Each number is 500 + 25 x the weight over the matrix's rms, rounded and kept within 0 to 999. Layers, rows and columns count from 0. Numbers have three digits each.

# down: layer 5 MLP down (transposed), 512x96, rms 0.0868, rows 320-337, columns 0-47
# gate: layer 5 MLP gate, 512x96, rms 0.0986, rows 321-337, columns 0-47
# up: layer 5 MLP up, 512x96, rms 0.0961, rows 321-337, columns 0-47
down320:460527465528545540488503464498488472484496499481483518541491447538501502482488480519525536492507510500503495466502505470513524521469490539488535
gate321:480469513501482513492510486488518521503466493479501514508533502489522484490489524473532522528523489512503506495496516504515519470486487531500498
up321:512506506502496483513490496508482494498504518510462480499500473506498519523505471507488499500513487514549519507521518510485467555494510537497463
down321:460482480498499500486487496510489501548492507499527537511451471504497523458473517481524498492525535477472512473487497483497509525496485513480485
gate322:532545489509492519512513500513497493555495508496496522567458519485501514484501520459482486511505493521455501477518448520475512503469508505524509
up322:491441511489477513504494513493509507521483506484504497502532477524528515488513469539505524493466499506523477495515498455504491486499496463464472
down322:456515520468534546474480500503506525468506480532509484487515515487502473461534473526523541500502517484527503514450536490517533503471495464465520
gate323:482530492502494497493508466519506513533513515502484519509490497508491486500463518507488501509515515485482507498517492484510469494504508506472537
up323:497470513521571480514495518507504471499456478497502501462472502506497486538467496517488479491523498511482518525532500526508523505534519512518523
down323:487513519512501489495529520498499515504481513458471494489497504511500542497554506485526523480483487494451503546473485485522488478529490481494497
gate324:498475455496486466491493480515492515512546512500482497493534523506536541510519487521533529478498525484543471479511517473466546484475474494489510
up324:536520518474509494502498503468487508542488500521481497540466467485501505507501512485465486480503521541499477494524521520543510526485494490537488
down324:522512493515548490495482501516487478510485447487506517514520502501497504470540469505517481513479517520522499472533478475490494517513527502481483
gate325:517521480482498451529515503483497490558492473493505512516453477514470465523481491519494548486494512519448507458487491521506488524506477478484486
up325:485500509505517519491495460500467493498491486506475472477471502518541509516520533514509507494508521511529515537527498480487424466500497520495488
down325:473507503507479499496514466469512541507496493538506496502445495483511494488523477516538513527505497459480519462511507477496479537514532475489499
gate326:521510502508495466504511483492489493504490488483487512531508547492509498528511511472514523506508489469466493487496514472530486464500483497524514
up326:518495484523486492490496535477526475506493504501508510487517482507484487514526473493498518499541513504478478496498529486502479509508501507509494
down326:528490511475519511527490526518493485495522503525508503506510526514515511505515527497492466491483501474505512508505513508489503536514475504493518
gate327:499501492501476502509476512468500472499534512549475523533532531469524519473493482506480500519566494441530479507513480527477507522484446500531468
up327:509567495524492480484519472477476439504467507523472535494540531496541508485482497488480455491519479483481542506503515544483521532510483519514482
down327:506503499517507462514499493526546516478516538489481519474495467453523546507512452481504476527536517478545516475438457480474455512494488482563478
gate328:493514470529477477508512488492518494505520474482537531504489539412531491502559501477506490502500501439531480473494521516475479465511453481502499
up328:513539507466481491477508494517486529542493504463502496539466455488545472519516498539500556494525488483517523518513491499493488502532479514508502
down328:510497478526526480497509480515488510507502465504541475539490543464472501439508505485503541489552506466506505503521492520431488517527499522516476
gate329:490536492445500507493526513497488509466492472476515497479473501519486505522499490485509496500509493512458493468512521522494503485494514499515507
up329:523533517517542515499492506493478494493525482489484502460497481499486484516497503491466542506462510503530514521502459492476526485440497481463524
down329:475505475462488512487501536500497469497491495503503513462469474505485506536478511487536482506527472492497524505528513510456513494514478450478521
gate330:511564523479486498438435471550486517474470533531524551524461530506539545477532500492553466505506500469536484529506521518495509530500478475522530
up330:472524511490488450504486445493472480475539448524558538502492485490557483494459578489541521539524527494510455481491456498498466503560515519558477
down330:484538543413496488425531502545583483494447533515486561517460484523507510498485484494505466488485506464498546517548498483492527504517470485518464
gate331:478528497517466510490455466451479488495486537498465492493483507511510508527487505486480515502496535507507522501535518543502446535497493493498505
up331:469484490561478504503529524454519489473480516492486483478503484505476507495495490475467489508467490536489559530508509458467501487470471482511508
down331:501445468535487512503515487488511496518512524514543482518529439494516484487518533504446523532491533497523485557466493469441489516463499469490535
gate332:498519508504497527542517479478477488531483494512528485457507525468519498479544462475527471552483505458485508481496522504488470519517502472513470
up332:504532463486506491533494501490452481503494467484470491527530537567538516511499504464513463495532488439498486510472510526500515550474500511502493
down332:469491478495489532478512514458491523488508463491500492457511490492465506509488495444492518470501454479459460515504502490512478512471505489509496
gate333:480504506507491477490481560513496491519485497520515513488560470481515502511509501525581510500475511516481511481534426487455437473485508503521518
up333:528467539486489505469492551481537478472460458500548511533514497447525484507533460518552532508514514515541515490539465540503493495479515539512473
down333:472497480466577495465547550498546495519455485495505544518514525482483564515469498466505483489452523476488496546538541510521505561464452508517505
gate334:518525492514513523489492527517496497522530508524438503473484497501479504469493505520468457502530548468501437495490503534495469534488494471487431
up334:538506462493528499490536497531475504489504542437454512494502509500483493538507486473496488490508535467518484517464497504493473493494520524509496
down334:510496475501492486511543528495491522484546492510489546487482482448532491501508491504494498517480510495555467508509508477464489491476487492510535
gate335:513499498469500471493487506515543496475481479502483462496499481488501490507444459495478490503511484522491500510498482500510467510510508514487475
up335:505541474486503502514503507482474484503470493497518487498490513463541512512490517521465506493497493508504507491507466470497488462499503483497546
down335:486530468503500498488503499479481491470506497510494512536451517489518441457515516471490464493495522519506450531488527513483469516502529494525480
gate336:541487448544506519510491500508494511506506505496548488538490489506518536547494490573452504524461508506468506519499488494489480484531501501461458
up336:498514526468514486499480484531525496524503524461502529522468477541548528556480500497468526510514544500497522515504568521502520501485474465547503
down336:558486492492493504543503499508499499484472486512533460490483521493478522490530535516498456498463486534474503505472443491504473493487499495480479
gate337:502502464502511507513490504505507519517489513538489505470497495520475483487517534492481441505471529490516510537541492517522512494512467509493504
up337:488497465494505514558468519424478521520534452538516550530518471495497459495541504504483498521516483479482427499465482457456513510519469522509485
down337:487531531504478488505515555531486540477513475522483532499461511493499488467498499506489520475523493547521487506463493553509533472451485493526486